Each number is 128 + 32 x the weight over its row's rms, rounded and kept within 0 to 255. Layers, rows and columns count from 0. The size above them is the row's rms in percent of the matrix's.

# layer 5 MLP up, 2048x512, rms 0.0788, rows 1973-1999, columns 384-511
size [ 89 107 102  97 117 108  88 100  94  97 108  87  97 103  92 101  90  93  97 100 102  92 110 102  96 102  92]
[[135 125  89 122 106 125 140 149 125 118 125 119  97 111 115 155  96 120 141  93 135 142  92 145 108 115 127 118 119 154 165  75 185 128  65  99  69 180 166 119 171 136 173 148 134  58 118  56  99 149 160 113 115 106 118 130 135  69 133 151 150  94 121  87 127 110 156  87 133 121 145  87  83 203 146 139 160 107 152 160 103 135  97 146 177 118 137 122 140 168 141 133 119  90 153 150 131 175 111 160  64 144 103 158 113 121 186 154 152 121 159 134 145  78  91 137 176 131 142 119 116 158 107 167 175 107 126 106]
 [136 114  95  92 134 128 162 103 144 108 199  90 148 126 114 146 129 125 121 144 153 141 105 156 179 125 133  48 166 118 104 100  90 116 136 137 104  96 116 138 158  65 157 105 166 124  54 112 150 145  38 173 148 148 139 125 144 120  72 102 105  80 166 130 151 128 101 145 169 119  86 137 127 176 139 131 132 172 107 155 162 124 161  57 133 125 126 160 145 178 171 123  93 134  76 163 131  92 116  96 143 109 141 106  94  87 139 136 167 102 119  17  96 107 138 194 138 119 137 144 140 174 127 151  58 182  96  80]
 [126 113 177  34  72 167  98 157 111 118 103 191 101  73 167  83  93  93  76 180 152 139 182 129 148 101 163 101 156 168 111 125 125 125 129 166 118 120 116 119 171 144 157 149 135  71 118 155 152  89 153 117  94 138 156  91 147 152 155 173 176  84 134 149 108 108 116 129  78  93 154 172 112 143 148 117 100 108 151 118 167  87  99  87 135 120 101 164 171 172 140 129 167 233  94 138 142 156 127 140 143  66 171 102 128 104  96 115 154  61 172 132 113 185 159 101 154 113  73 106 114 106 152 124 103 141 117 116]
 [188 111 138 112  84 147 123 172 159  97  92 141  75 168 148 152 167 152  83 152 162 160 107 115  93  80 144 101 186 105  92  59 159  85 117 132  79 139 118 116 120 122 143 125 135 136 141 168 133 110 145 185  99 128 118 122  69 118  61 158 121 140 157 166 148 143 172 138 151 133 129 132 149 130 117  86 131  97 166 124 112 142 122 155 162  72 110  99 196  99 153 146 146 156  95  56 113 140 130 151 126 107  92 146 183 135 179 102 147 120  83 136 130 111  94  99 106  92  76 139  42 183 119 107 151  99 138 123]
 [109 123 129 121 123 148  95 144 120 210 131  80 150 116  46  71 112 132 137  76 108 127 134 168 111 131  89 141 101  24 135 163 111  95 171 164 153  90 135  76 176 156  84 186 155 114 150 146 148 203 191 138 162 153 125  80 121 103 121 162 122 106 170 151 184 154  91 126 126 109 129  83 160 130 107 130 134 147 119  77 151 118 131 187  70 168 120 164  78 106 113 108 102  62 109 167 116 145 126 118 102 118 123 190 113  65 154 122 169 120 152 142 146 121 159 109  86 119  83 123 149 123  80 101 109 201 131 106]
 [133 147 128 160 127 124  71  89 190 146 128  94 155 167 183 171 109 112  96 144 109 169 163  88 107 120 159  97 161 129 190 128 128 146 140 110 157 104 152 110  77 141 119 189  89 169 121 100 124 120 108 154 103 179 103 105 127 117 126 157 109 190  29  99 144 129 161 127 172 108 122 109 173 116 101 123  94 148 110 150 133  82 101 155 155 143 126  77 108  86 117 113 130 148 149 190 141  95 133 131 135 122 167 121 126 121 116 147 143 117 139 128 158 181 135 108  72 170 110  91 131 151 168 137  89 154 138 135]
 [124 114  74 117 186 166  95  87 168 122 100 169 152 105 138 145  99 111 142 134 187  94 110 145 135 160 100 125 132  72 148 166  75 127 108 185 150 148 129 192  93 126 145 140 138 117  96 101 121  49 107 103  71 114 132 155 120 125  78 177  92  60 126 120 126 149 170 115 119 121 121 168 129 154 110  98 127 156 128  95 155 138  78  97 123 142 153 143  83  69 120 155 146 117 112 188 158 196  91 111 153 116  81 174 139 171 150  92 121 116 112 199 100  74  89  70  94 147 163 152 113 100  97  96 175 134  81 118]
 [122 129 113 148  87 151  79 135 106  57 111 129 156 153 123  84 199 154 115 127 120 125 147 147 146 134  76 135 159 129 177 123 125 153 106 131 121  65 132 150 105 140  80  90  90 150 118  78 192 156 169  97 178  92 100  85 100 164  74 115  28  64  97 180 102 160 171 170 113 148 111 156 146  61 126 161 166 127 143 139 162 159 110  87 183 138 113 183 117  80 152 158 145 129 205 152 199 146 183 153  65 117 156 128 126 116 141 122 141 110 105 128 118 135 195 117 150 134 147 111 118 170 128 105  61 135 182 125]
 [ 88 142 148  93 108 132 108 128 190 138 114 135 161  88 123 141 103 134 149 132 134  91 145 103 174 160 171 169 140 115 151 100 148 163 162 134  96 127 113 158 133 131 138  94 128 153  92  99 153 131 132  43 164 165 101  88  84 142 138 156 142 115 109 176 150 106  74  61 111 174 186 145 145 150 113 152 152 172 105 114  82  48  43 118 121  47 101 187 138 122 148 189 147 115 121  89  96 113 103 164 113 160 162 118 112 149 146 163 176 116 122 162 103 161 111 163 117 105  76 125 110 151 137 165  97  67  99  80]
 [203 137  89 112 127 106 107 112 156 162  94 115 116 116  71 128 124  81 107 142 108 111  90  95 146 143 130 173 117  69 143 110 144 124  60 152  24 111 161 144  80  92 147 156  95 118 157 170 134 151 150 151 117 138 160 131 165 151 114 113 139  99 125 129 123 104 135 121  77 159 108  60 124  95  75 178  88 102  80 151 188 177 147 137 105 151 158 153 102 157  97 116 123 167 141 135  78 167 120  90 176  74 157 106 118 182 209 121 109 107 126 121 152 105 128 116 139  99 108 123 113 101 113  95 116 180 149  77]
 [115 106 206  98 153 132 124 144 167 112 150 113 152 107 122 121 123 106 131 108  70  95 111 149  92 168  95 147  99 116 155 160 183  82 129 141 103 191 168 177 142  90 105  81 134 122  85 114 150 137 155 125  97 151 114 180 133  83 126 102 186  91 123 124  63 182 155 125  90  66 103 120 124 113  66  76 100 117  99 119 222 132 117  93 124 129 160 109  81  67 130 199 106 121 161  48 180 128 143 162  90 135 159 157 129 142 209 119  95 127 155  89  98 181  80 179 168 111 124 122 114 102 125 147 166  70 142 150]
 [161 131 122  77 113 199 100 119 139 126  95 160 103 110 105 151 169 138 120 113 101 150 120 154  95  85 137 143 148 146  94 137 133 109 132  96 167 130  87 130 124 115 133 139 160 134 108  87 118 142 128 123  99 109 118 129 131 139 148  74 124 158 178 138 100  81 122 178 142  82 108 126  86 131 155 116 130 148 116 142 118 131 143 154  57 175 108 128 124 140 144 110 167 118 101 143 155 110 161 138  96  96  98 150 131 151 151 108 105 182 173  96 121  92  95 107 165 143 113 143 127 166 147 118 173  72 137 160]
 [171 186 159 115 117 133 111  99 131 163 159 137 170  59  92 138  66 100 153 144 116 109 157 188 138 114 131 103 159  78 129  74  94 119 163  90 139 104 152 137 131 199 155 109 164 134 103  93 202 154 118  95 153 120 135 173 119  95 141 142 128 140 111  99  99 144  80  90 194 112 147 143 145 134 154 140 135 131 130  95  82 131  66 124 157 110 106  90 139  86 131 142 165  93 123 139  57 177 132 127 121 153 159 125 177 116 121 141  86 140 172 102 174  93 214 118  49 152  89 171 156 192 161 119 116 116 128 133]
 [145 105  78  81  51 121 133  57 113 117 134  99 125 180 190 148 143 125  87  90 163  88 179 116 168 204 140 141 154 107 147 132 133 115  83 110 113 161 119 153 151 184 110 117 146  97 142 107 163 164 113  94 117 148 181  54 152  96 151 176  91 154 138 115 161 146 172 134 134 138 165 157  93 144  77 169 164 129  86 114  92 154 107 106  89 139  78 151 132  93 112 111 153 129 153 122 153 113 185 125 132 104 136 115  60 122  77 136  75 143 187 153 166 175 165 132 119 136 183 119 149  97 140  95 138 145 163 142]
 [186 159 187 136 114 181 123 103 145 170  87  72 171 105 157 196 162 167  94 121 117 117 147 107  70 190 129 115 115 163 142 104  42  97 149 107 151 167 157  69 118 123  99 107 103  98 106 106  93 117 136 110 105 115 181 124 105 116 120 145 157 143 138 140 142 116 135 151 103 121 154 128 128 122 125 192 124 115  84  56 157  71 193 188 122 172  84 110  81 145  70 122 120 151  95  96 153 184 134 178  86  86 110 130 143 149 144 116 111 160 113 114  59 123 176 106  92 194 124  79 126 140 148 124 155 118 143 124]
 [125 117 178 104 131 158 131 126 115 115 134 145 142 140 166 133 180  74 157 132 142 135 103 147 108 157 187 112 122 110 107  81 108 120 148 113  97  50  87 184 143 179 120  80 148  99 152 100 116 195 129 150 130 190  82  99  65 137 143  87 127 136 149 107 146 188 144 121 200 111 129 153 182 131 124 131  84 163 110 132 108 118 151 129 105 146  73 126 121 132 105 118 156  70 123 154 136 166 143  23 144  91 100 177 120 161 161 208  48 105 131 101 121  84 120  78 111 145 163  89 166 139 168 174 126 137 108 136]
 [ 72 106  99 109 141 163 137 122  65 155  92 120 139 155  77 114 104 123 112 157 152 168 161  95 159  98 103 110 173 103 120 108 159 124 162  87 105 145 171  32 165 143 146  91 120 138  87 125 169 105 106 132  75 127 106 117  82 103 139 126 167 153 155  72 151 143 183  70 144 151 117 127 100 116  98 151 152  95  72 140 116 163 166 130 120 111  81 178 133 107  81 138 119 131 150 158 121 103 135 130 145 118 168 109  75 164 132  84 119  82 148 105 175 135 166 175 181 162 106  68 160 122 151 131 119 172 151 162]
 [132 106 126 204 102 113 142 164 139 102 132 174 141  90  93 154 143  44  96 101 108 155 120 128 105 127  93 139 124 104 139 134 158 146 151 129 144 170 137 148 139 145 125  99  80 144 108 119 170 141 111  60 110 156 138  97 113 101 100 121 173 119 123 152  87 142 150 128 129  88 110  76  90 181  64  74 138 111 138 111 144 148 109 139 161 149 110 154 155 122 157 104 147 119 139 117 147 168 167 166 136 123 198 148 180 124 109 119 159 119 107 104  91 169  92 125 147  64 138  77 129  95 107 128 116 133 185 156]
 [162 114  86 170 125 179 132 110 148 200 149 149 194  56  74 132 110  91 118 126 140  55 101 160  24 145 180 137 129 159 146 103 111 179 132 131 164  88 167  91 111 144 107 140 168 141 104 118 102 167  85  65 134 128 134  48  82 144 110 167 174 147 128 146  99 153 117 151 135 129 134 151 109 146 134 132 122 143 108 126  87 149 120  91 106 155 102 151 114 148 112 137 112  82 148 128 154 159 136 113  99 111 109 170 114  88 111  89 126 191  65 194 153 124 127 158  73 123  85 133 158 141  96 150 131 180 129 169]
 [106 158 123 146 132 124 175 173 148  72  64 121 154 119  67 164  92 124 122 118 166 165 157  98  73 150 155 121 135 174 131 178 104  75  96  81 153 126 119 130  64 182 146  83 139 159 127 112 149 178 135 129 111 126 135  96 100 142 103 115 176 112 138 110 198  79 132 139 135  94 169 125 128 105 188 120 136 179 132 166 118 145 102 123 157  93 144 158 154 160 154 150  78 114  98 124 132 112 143 160  95  85 105 132 101 155 155 146 132  27  88  32  72 155 122 121 127 148 127 167 123 117 149 142 127 123 143 164]
 [162  86 154 206 123 154 209 185  95 148 118 138 150 167 103  73 117 126 156  86 131 126 143 129 109 119 155 157 156 152 190 111 114 183 118 139 150 160 114 125  76 154 104 153 136 155 113  96  51  89 146  88 161 117 120 106 149 136 116  69 118 141 168 100 119 158 184  76 113  78  99  90 113 163 154 111 134 152 164 143 159  95  96 161 138 123 154 106 126 159 132 146 176 143 149  89  28 125 108 156 145  97 123 134 121 178  81 102 106 146 143 150 162 149 133 132 153 108 107 165 114 120  74  92 113 141  37 122]
 [143 162 157 109 109  90  83 126 145 137 125 167 170 108  99 140 135 104 143 153  86 149 129 119 118 146  91 139 174 123 160  63 116 110 159 158 143  87 126 128  95 132  39 164 169 166 121 131 194 154 114  68 130 116  72  72 120 129 123 104 111 154 132 145 140 116 159 123 108 143 127 152  77 182  90 151 143 106  94 177 164 212 119 137  76 119 115 142 122 152 133 213 131  71 149 109 153 124 178 147 154 105  90  96 113  79 146  73 121 129 139 112 171 146 117 133 135  82  69 111 141 169  69 148 142 191 121 130]
 [153 119 140 104 116 123 103 110 130  95 131 106 136 146 122  68 197  95 110 177  83 125 155 168 157 145  95  41 115 142  84 119 186 108 144 159 115 130  90 147 155  89 192 100 159 130 164 121  80 197 148  74 138 157 120 129 106  94 112  89 107 161 125 116  86 105  99 124 112 107 111 144 167 152  93 138 183 141 141 139  87 167 117 135 156  63 179  75 124 134  81 175  27 109 120 168  48 150  45 114 107 157 132 135 161  77 119 137 176  94 135 138  76  88 114 133 139  57 192 102 161 121 145 168 169 138 108 142]
 [106 117 102 140  97 138 128 154 130 124  81  95 124  81  84 170 120 160 147 132 215 120 168 120 142  88  67 143  67 129 131 151 118 197  73  93  94 163  40 125 134 113 109 162 164 171  93  97  96 167 177 110 157 126 115 115 147 137 125 102 155 120  75  96  94  61 107 123 151  73 158 169 112 158 238 160 140 134 142 114 147 144 106 188 108  92 157  58 103 180 150  95  88 124 134 105  93 105 124 186 101 105  91 151 137 172 177 156  73 108 137 151 135 213  91  56 101 130  97 114 116 130 115  81  95 140 110 139]
 [157 102 142 123 116 134 193 154 157 168 120 200 139 207 202 137 116 121 104  88 114 120 142  49 125 132  80  88 167 106 134 101 139 126  95 115 118 119  83 103 171 118 104 151 132 157 144 129 127  76 120 130 131 150 120 116 154 150 114 128  94 121 115 152 130  92 143 138 188 106 149 158  85  63 187 147  71  76 115 151 148  60 125 135 137 181 161 107 171 201 165 133  96 126  78 163 146 197 144  98 113 164 123 148  71  97  93 129 134 109  71 112 155 125  79 120 166 154 113 140  91 119 140 146 153  65 122 136]
 [131 126 101 156 146 162 134 109  94  64 124 140 175 144  87 124 131 166 120  95 164 134 165 108  83 116  65 102 142 190 122 145 166 128 241 133 117 171 163 139 189 153 108 104  98 127 120 111  88 170 134 118 107 103 121 114 161 124 110 134 148 143  99 189 128 101 124  89 166 131 131 129 155 136 172 100 129 115 147  81 104 131  89 131 127 106 126 122 121 161  99 168 103 152 158 138 141 175 134 123 100 170  80 150 151 145 120 135 158 141 112 112 134 124 101 160 163 116 106 153 125 101 139 106 161  71 122  73]
 [155 142 173 110 116  78 149 169 116 110 160 124 144 104 159 116  69 101 130 172 149 142 136 216 143 133 123 145 117 119 126 134 132 111 143 185  94  90 183 104  88 131  84 109  68  92  75 139 106 144 134 131 135 146 105 102  96 147 110 154 126 101  93 150 147 104 135 139 138 160 112 125 163 100 118 131 144 108 148 143 132 124 166  99 210  98  72  83 146  97 159  91 150 124 168 197  97 106 134 161 116 118 158 149  68 101 137  98 129 156 140  83 111 100 100 106  94 157 129 145 131 113 112 129  97 177 192 148]]
# layer 5 MLP down (transposed), 2048x512, rms 0.0416, rows 1973-1999, columns 384-511
size [ 94  91  98 102 110 121  95 105  94  87  95  89 103 108  95  98  89  89  96 105 100  95 105 104  88 105  98]
[[ 67 119 137 148 145 147 112  30 115 127 145 148 164 140 179 147 127 126 128 172 122 133 138 129 112  88 140 106 142 132 128 161  78  73 104  71 200 114 126 126  82 118 168 126 128 155 131 231 105 133 134 118 166 115 146 185 166 170  72  61  92 138 143 112 109 126 106 108 121 134 126 155 182  90 154 112 114 149 113  96 151 129 112 129 118  96 119 157 113  85  83 123 146 100 128  58  99 122 132 146 125  65 180  98 120 113 115 185 112  81 122 130  65 122 119  87  80  66 114  86 191 150 194 136  66 152 117 119]
 [103 155 126 142 173 162 135 137  95 165 104 150 134 109 142 109 119 164 155 145 138 126 144 122 120 189 134 148 122 133 128 138 145 136 135 100 124  81 142 158 215 135  72  65 123 146 153 141 106 183 120 188 139 202 188 127 128 102  87 136 146 119 169 113 200 123 136 139 155 131 125 159  76 124 168 117 129 100  64 169 102  82 150 152 148 108 106 135 166 119  38 157 135 163 110 196 129  97 122 104 137  67 136 128 106 117 140 146 169 100  94  72 123 118 144 156 107  97 130 127 153 156  56 158 124 132  98 113]
 [159 167 158 126 149 189 103 142 158  97 126 109 108 151 174 146 100 168 160 132 147  86 163 121  86  92 136 110 173 153  95 140 104 168 157  96 102 104 128 123 189  91 133 111 135 176 207 159 153 116 105 136 126 145 118 113 138 113 160 183 113 150 150  76 148  84 201 150  73 190 126 119 164 152  58 150  95 117 114 150  54 115 181 131  76  52 141  95 195 122 134 147 167 171 161  63  99 131 104  95 130 144 168  91  54 123 140 101 172 156 199 108 134 184  81 166 167 114 116 161  73 106 147 144 161 105 166 171]
 [135 111  48 166 216 162 135 119 125 191 190  98 123  92 115  96 140 123 157  98 138 137  76 107 155 111 124 172 144 188  84  92 172 150 142 141 152  69  63 180 101 142 114 112 105  96 137 171 209 119 148 100  70 113 157 125 126  88 145 199 129 128  80 142 179 158 150 164 158 162 114 111  90 155 129 127 143 144 122 136 134 110 117  97 157  97 153 165 159 139 144 152 104 161 174 113 108  96 106 140 106 149 130 108 115 190 152 100 103 171 137 167 170 117 130 127 106 142 135 122  99 138 133 150 178 140 146 208]
 [144 114 123  99 117 156 166  96 133 143 130 108 108 164 108 186 106 133 108  84  64 160 118 141 101 146 172 134 150  96 167 123 106 177 159 115  79 150 132 121 109 118 164 122 103 101 112  98  93  56 143 166 122 115 128  22  88 104 105 113 174 163 129 157 134 107 151 157 111 144 191 119 134 168 162  85 146  64 103  67 116 165 172 186  99 151  96 113  93 105 198  97 124 117 118 100 107 130 147 126  89 124 176 107 108 121 115 137 137 150 121 147 111  98  77 117 113 115 161 137 152 121 180 157 144 127 133 120]
 [162 129 119 163 139 111 130  52 219 110  88 171 149 145  61 115 155 137  84  94  90 109 123 134 191  87 171 128 136 126 134 116 128 128 167 152 169  83 136  78  83 131 203 150 207 123  65 139 154  93 119 176  91 119 141 130  48  67 124 152 172 152 101 114 161 120 151 144 126  82 130 105  92 155 148  93 182 163  85 104 145  99 114 160 122 115 130  62 126 177 146 145 146 153 143 171 157 131 131 104 172 101 162 110  92 160 131 129 170  69 152 125 126 125  94 136  90 146  99 116  89 120 142 129 145  80 149 132]
 [142 170 152 183 153 149 114 169 130 231 120 140 122 112 120 107 145 119 104 175 154  89 131 101 148 188 105 190 142 122 103  86 136 147 139 132 111 122 152 165 167 114 103 157 126  62 145 118 162  60 162 143 126  87 132 139 128 113 155 169 138 134 159 164  80 172  40  84 160 141  99  93 120 203 150 118  91 128 157 134  71 153 133 159  73 183 112 128 120 173 130 107  99 137 123 115 138 121 143 139 146  73 160 145 118 166 120 125 127 114 123 159  88 150 159 101 114  81 135 117 158 108 140  84  82 125 111 102]
 [106 103 149 107  95 119 126 155  94  81 159 112 149 153 109 125 174 169 125  95  73 100 152 126 168 109 173 113 165 113 166  78 134 163 179 145 154  96  53 125 128  46 180  76 153 138 152 103 171 153 121 114  68  82 129 129 154 151 131 110 149 168 129  94  99 123  61 161 147 127 118  74 140 161 189 137 196  89 156 142 132 162 194 109 147 121 117 106  91 143  65  72 150 136 124 152 140 116 147 185 127  94 129 148 141 196  74 135 101 153  88 158 121 136 140 114  90 119 138  97  53 160 104 112 116 112 131 124]
 [137  95  96 176 173 134 128 131 147 161 162 166 160 128 148 150 117 152 148 126 101 111 151 128 158  78 135 171 130 104  53 135 146 176 115 128 158 162 173 158  76 164 166 148  94 191 138 125  99 142 183 131 136 142  85 116 122 143  73 116 134 159 131 138  99  96 140  86 129 132  77 148 118 116  83 133 116 118 144 118 112 139  99 141 118 113 138 147 124 151 102 165 119 151 134  73 145  83 135  82 186 115 144 132 164 153 132  89 168 151 135  69 131 108 131  75 148 208  84  97 185 120 101 126 133 133 122 128]
 [153 169 137 209 145 106 190 173 111 187  71 143  90 111 131 188 110  96 135 122 116 171 130 144 146 155 108 145 134 127 117 146 153  73 120 152 128 115 168 119 195 207 167 127 114 168 130 174 140  73 167 163 139 111 100 110 118 130  87 136 115 130  98 117  99 102 162  88 119 123 140 107 155 132 115 100 123 151 109 128 102 157 181 116 146 135 119 156 141  92 171 135 177 126 100 135 116 130 159 190 213  99 123 151 114 126 121 141 116 131 155 104 149  89 104 126  99 112 112 118  63 143 100 130 150 157 156 127]
 [145 107  99  79 171  81 163 121 141 103 138 117 111 169 146  75 116 115 126  76 112 134 139 117 126 105 148  70 103  93 177 141 110 107 123 156 177 174 151 135  98 132 130 128 157 142 102 116 112 131 166 170 190 125 123 102  90 149 144 139  91  74 117 126 133  75  73 183  93 121 142  98 172 107 123 151 130  65 108 175 163 128 170 134 132 150 117 137 132 107  99 164  90 117 202 114 124 145 100 114 127  95 140 134 139 149 116  98 113 177 172 111 170 100 118  70  95  98 101 123 147 132 111 121 110 125 180 110]
 [114 147  90 151 133 152 125  89 191 120 140 141 166 135 105 167 141 138  44 156 104 120 111 119 108 134 191 163 149 137 154 150 191 214 144 116 154 111 174 115 122 136 151 159 120 144 124 154 112 123 125 136 151 104 128 146 173 115  73 177 157 124 140 101 132 116 123 117 106  67 112 138  95 115 122 132 154 116 154  98 219 100 141 128 152 163  86 183 161 114 104 157  94 106  98 130 131  94 132 149 119 174 152 172 141 133  62 133 108  77 134 123 170 165 134 148 122 146  96 147 160 168 159  71  79 121 140 136]
 [ 96 137 153 149 104 131 104 113  98  80 163 162  88 106 107 143  72 131 147 153  95 151 147 127 102 117  75  64  83 141 200 191  99 137 166 116 133 152 108 168  97 113 189 148  81 116 192 170 163 121  81 131 122  87 105 105  60  94 152 110  67 145 132 133  77 159 107 123 125 131  88  94  91 105 185 120 151 187 143 156  68 194 120 117  87 139  82 126  80 115 113 129 136 118  90 129 109 143 159 125 124 161 107 108  88  95 133  76 109 134 160 158 141 127 157 118 106  82 152 144 133 175 120 136 152  95 142 133]
 [124 146 145 108  47 110 152 111 110 113 148 141 134 120 113 143  97  83 126 104 136 121 100 129 130 154 119 135  87 141 137 199 100  80 102 129 107 197 123 109 101 181 121 131 155 104 108 127 166 154 102  83 123 117 120 160 161 140 137 113 136 117 101 135 108 203 111 154 121 118 109 148 153 142 148 124 144  96  94 138 122 136 125 135 122 161 130  98 180 103 137 148 125 124 116  82 132 112 146 126 164 140 139 109 184 126  79 112  93 128 127  78 172 133 131 167 215 206  76 143 182  86 154 153 128 100 167 138]
 [111  90 170  82 115 155  97 165 185 145 118 163  81 148  82  93 116  97 183 156 114 114 163 128  95  80 127  76 200 137 165 164 161 155  82 157 151 133 115 120 157 139 115  90  75 100 160 136 160  61 118  83  99 176 100 137 184 115 135 118  89 120  80 106 192 206 129 126 151 114 151 105 112  83 113  66 121 171 204  75 114 165 237 133 136 101  87 133 126 149 109 124 186 143 105 120  88 113 123  99 112 134 116 105 131 151 119 120 154 142 113 129 144 131 122 133  98 201  98 146 149  86 127 116 144 135  89 134]
 [ 98 109 200 138 118 149 146 207  92  90 178 124 102 159 122 105 155  94  69 158 150 140  95 145  79 160  90  45 140 136 105 131 127  98 119 159  38  91 176 177 143 188 135  83  67 150 155 106 116 177 115 125 167  93 141 138 116 112 160  41 153 154  77  92 197 159 148 138 146  86 139 146 110 121 158 106  90 145 200 130 123 149 106 132 156 119 116 125 127  62 155 146 150 172 139 191  93 131 123 113 134 185 121  84 156 131 130 117 122 150  82 124  95 115 100 161 137 136 112 113 192 117 124 184 121 158 128 144]
 [114  39 156 136 121 166 126 126 155 113 176 110  80 153 139 122 116 130 139  99 161  82 138 138 156  90  98 191 176 117 138 112 170 156 138 201 134 131  90  80 148 116 100  80 121 106 118  85  45 115 179 139 144  55 142 114 141 131 160 180 143 101 165 157 124 137 121 172  60 148  98 107 185 108 137 195  84 176 148  90 130 102 197 143 110 146 156 115 104  72  83 131 129 157 123 156 135  94 137  99 103 139 108 159 186 100 139  97  49 170 147 121 157 168  74 167 118 124 132 154 140 132 155 158 122 106 153  80]
 [117 136  63 129 111 102  54 102  46  95 150 164 138 147 121 170  74 156 119 104 116 146 136 163 122 143 102 127 180 104 145 167 106 159 111  45 119 149 104 158 200 120 123  82 121  80 108 103 134 162 173 105 129  88 136 148 144 167 130 123 145 178 188 132 149 131 132  81 141 141 155 147 139 137 138 131  77 168 126 131 153 131 173 107  40 118 133  83 121 185 134 114 134 108 157 162 185  80 109 114 151  97  88 116  79 117 168 114 134  41 148 145  74 217 133 151  80 118 152 149  84 158 121 115  94 134  80 126]
 [194 124 135 114 169 145 174 129 103  87 120 110  41 138 131 136 151 160 127 107 108 186 111 137  64 151  95  94 148 166 141 122 132 109 159 138 147  87 155 123  51 138 111 153 140 136  84  93 157 198 126  98  50 148  91 243 134 114 158 176  67 147 147 172 132 122  95 171 135 152 132 124 167 115 149 135 114 158 147 149 149 179 147 127 135 130 125  66 125 130 197 141  94 142 174 157 172 156 137 145 130 145 143 173 139 155 120  95 158 193  66 130 117 148 178 151 142 120  82  90 134 100 132 129 195 106 113 162]
 [114 111  88 162 136  97 127  99 123  80 131  95 154 130 134 134  45 133 140 119  98 174 169 141  80 133 101  63 115 143 122 175 179 117 111 111 128 117 136 120  50  90 162 160 140 125 187  88 101 135 155 128  84  80 128 142 123 191 115 154 120 119 129 135 111  84 138  77 101 128 195 108  81 122 117 142 153 148 140 112 130 149  74  87 110 156 122 105 118 110 119 139 157 181 159 136 137 154  87 166 171 164 124 103 152 114 180 159  95 163  74 145 182 105  55  97 129 130 150 107 158 111 103  84 131 154 108 105]
 [126 154 122 131 136 149 125 181 171 119 159 115  91 163 123 139 114 117 115 101 183  76  79 199 196 151 113 170 174 138 136  85 132 126  63 113 109 118 123 102 156  61 124 125 141 140 137 148 109 163  55 133 144 150 116 111 124 109 136 153 116 104 114 180 158 160 161 134 125 157 155 103 162 172 166 140 186  89 125 118 132 142 116  83 111 116 169 155  85 107 143 142 188 141 159  83 131 112 123 120 138 151 113  66 145 166 140 124 138 107  99 138 151 106 125 163 101  84  89 164  45  92 157 147 146 140 102 130]
 [159 139 173  90  54 129  91 149 136 121 125 144 120 132  80 148 115 148 123 140 141 160  87  82 126 163 146 123 113 127  66  72 122 112 123 132 158 201 152 109 141 122 157 168 111 136 196 118  68 175 147  81 121  86  17 136  90 151 128 136 119 147 109 140 137  80 153 152 133 156 151  51 162 124  77  90  84  94 109 149 130  58 137 102 111 163 105 117 137  85 121 122 125 114 127 115 153 119  62 114 170 121 200 106  90 103 115 105  73 115 126  98 146 124  78  94 105 117 162 168 115  81 155 126  82 125 125 121]
 [129  87 111 108  78 159 160 159 168 138 178  98 145 127 112 114  89 106 107 206 162 150 165  87 104 129 102 154  66 112 145 133 183 156 164 109 188  75 148 110 131 101 149 107  91 125 121 139  94 122  98 145 141 105 161 148  70 119 120 141  82 186 100 150  95  75 134 136 100 113 114 107 152 136 141 170 174  77 196 168  72  94 115 119 192 123  72 149  94  88 168  59 101 122 145 138  55 164 133 131 184 203 166  75 174  81 114 150 140 121 148 198 130  95 114  98 135 150  84 129 119 120 143 124 117 118 124 138]
 [ 52 150 112  74 116  99 161 133  90 114 138  58 121 153 160 170 145 118 140  75 134 142 151 125  88 132 182 113 120 118 135 116 139 116 154 146 137 183 112 128 145 149 113 119 168 129 127  19  85 124  87 135 142  97 115 122 138  73 144  95 156 109 120 164  84 107 138 127  86 127 147 117 137  90 150 176  94 158 120 132 202 152 117 163 136 135 184  85 172  68 145  63 112 114 148 124  88 111 108 126  76 167  86 109  97 114 149 135 137 157  67 131 133 180 125  98 118  78 121 107 100 104 140 123  94 121 154 138]
 [112  86 162 113 143 138 143 152 163 126 137 131  84 128 134  98  81 159 129 138 119 141 136  99 115  94 148 114 146 108 105 103  47  71 151 105 145 165 155 138 115 106 154 104 136 142 118 121 106  63 147 125 100 128 120 177 146  63 114 125 177 161  73 182  96 106 102  61  92 113 106 187 135 156 110 154 106 164 105 143 145  68 221  98 138 118 127 114  96 112 154 102 135  87  58 115  95 176 155 115 139 105 127 157 163 174 113 161 135 145 141 128 109 117 165 107  81  92 178 103 160  85 145 171 133 121 140 100]
 [161 100 202 125 120 138 183  75 128 162 100  74 124 171 113  99 137 183 111 106 162 116 133  61  71  92 142  65 135 114 136 102  97  87 170 129 109 130 121 172 189 158  80 117 148 139  77 106 121 127 155 156 198 109 112 172  91  90 166 123 113 105  96 171  88 108 134 174  78 141 119 143 168 141 131 120 121 100  94 130 154 106 148 107 152 153 145 163 137 140 191 181 107 116  95 134  95 107 121 160 124 138 166  93 157 103 113 124 105 112 126 120  94  74  87  85 114 152 135 103 161  91 157  87 154 166 111 109]
 [141 156 148  97 134 116  91 127  59 126 109 122  50 110 115 169  92 107 138 152 119 124  98 176 105 129 167  91 155 107  89 107 127  87 122  93 145 106 105 172  90 121  94  97 141 125 146 146 114 151  93 107 132 128  83 140 145 150 162 140 163  98  87 128 142 114 133 131  88 186 164 121 141 135 141  22  97 119  96  91 160 142 112 184 133 101 144 111 183 176 116  63 130 110 133  89 143 168 135 126 128  83 150 132  87 137 158 101 163 115  40 129  78 127  74  87 170  94 120 150 153 124 145  85 102 181 146 162]]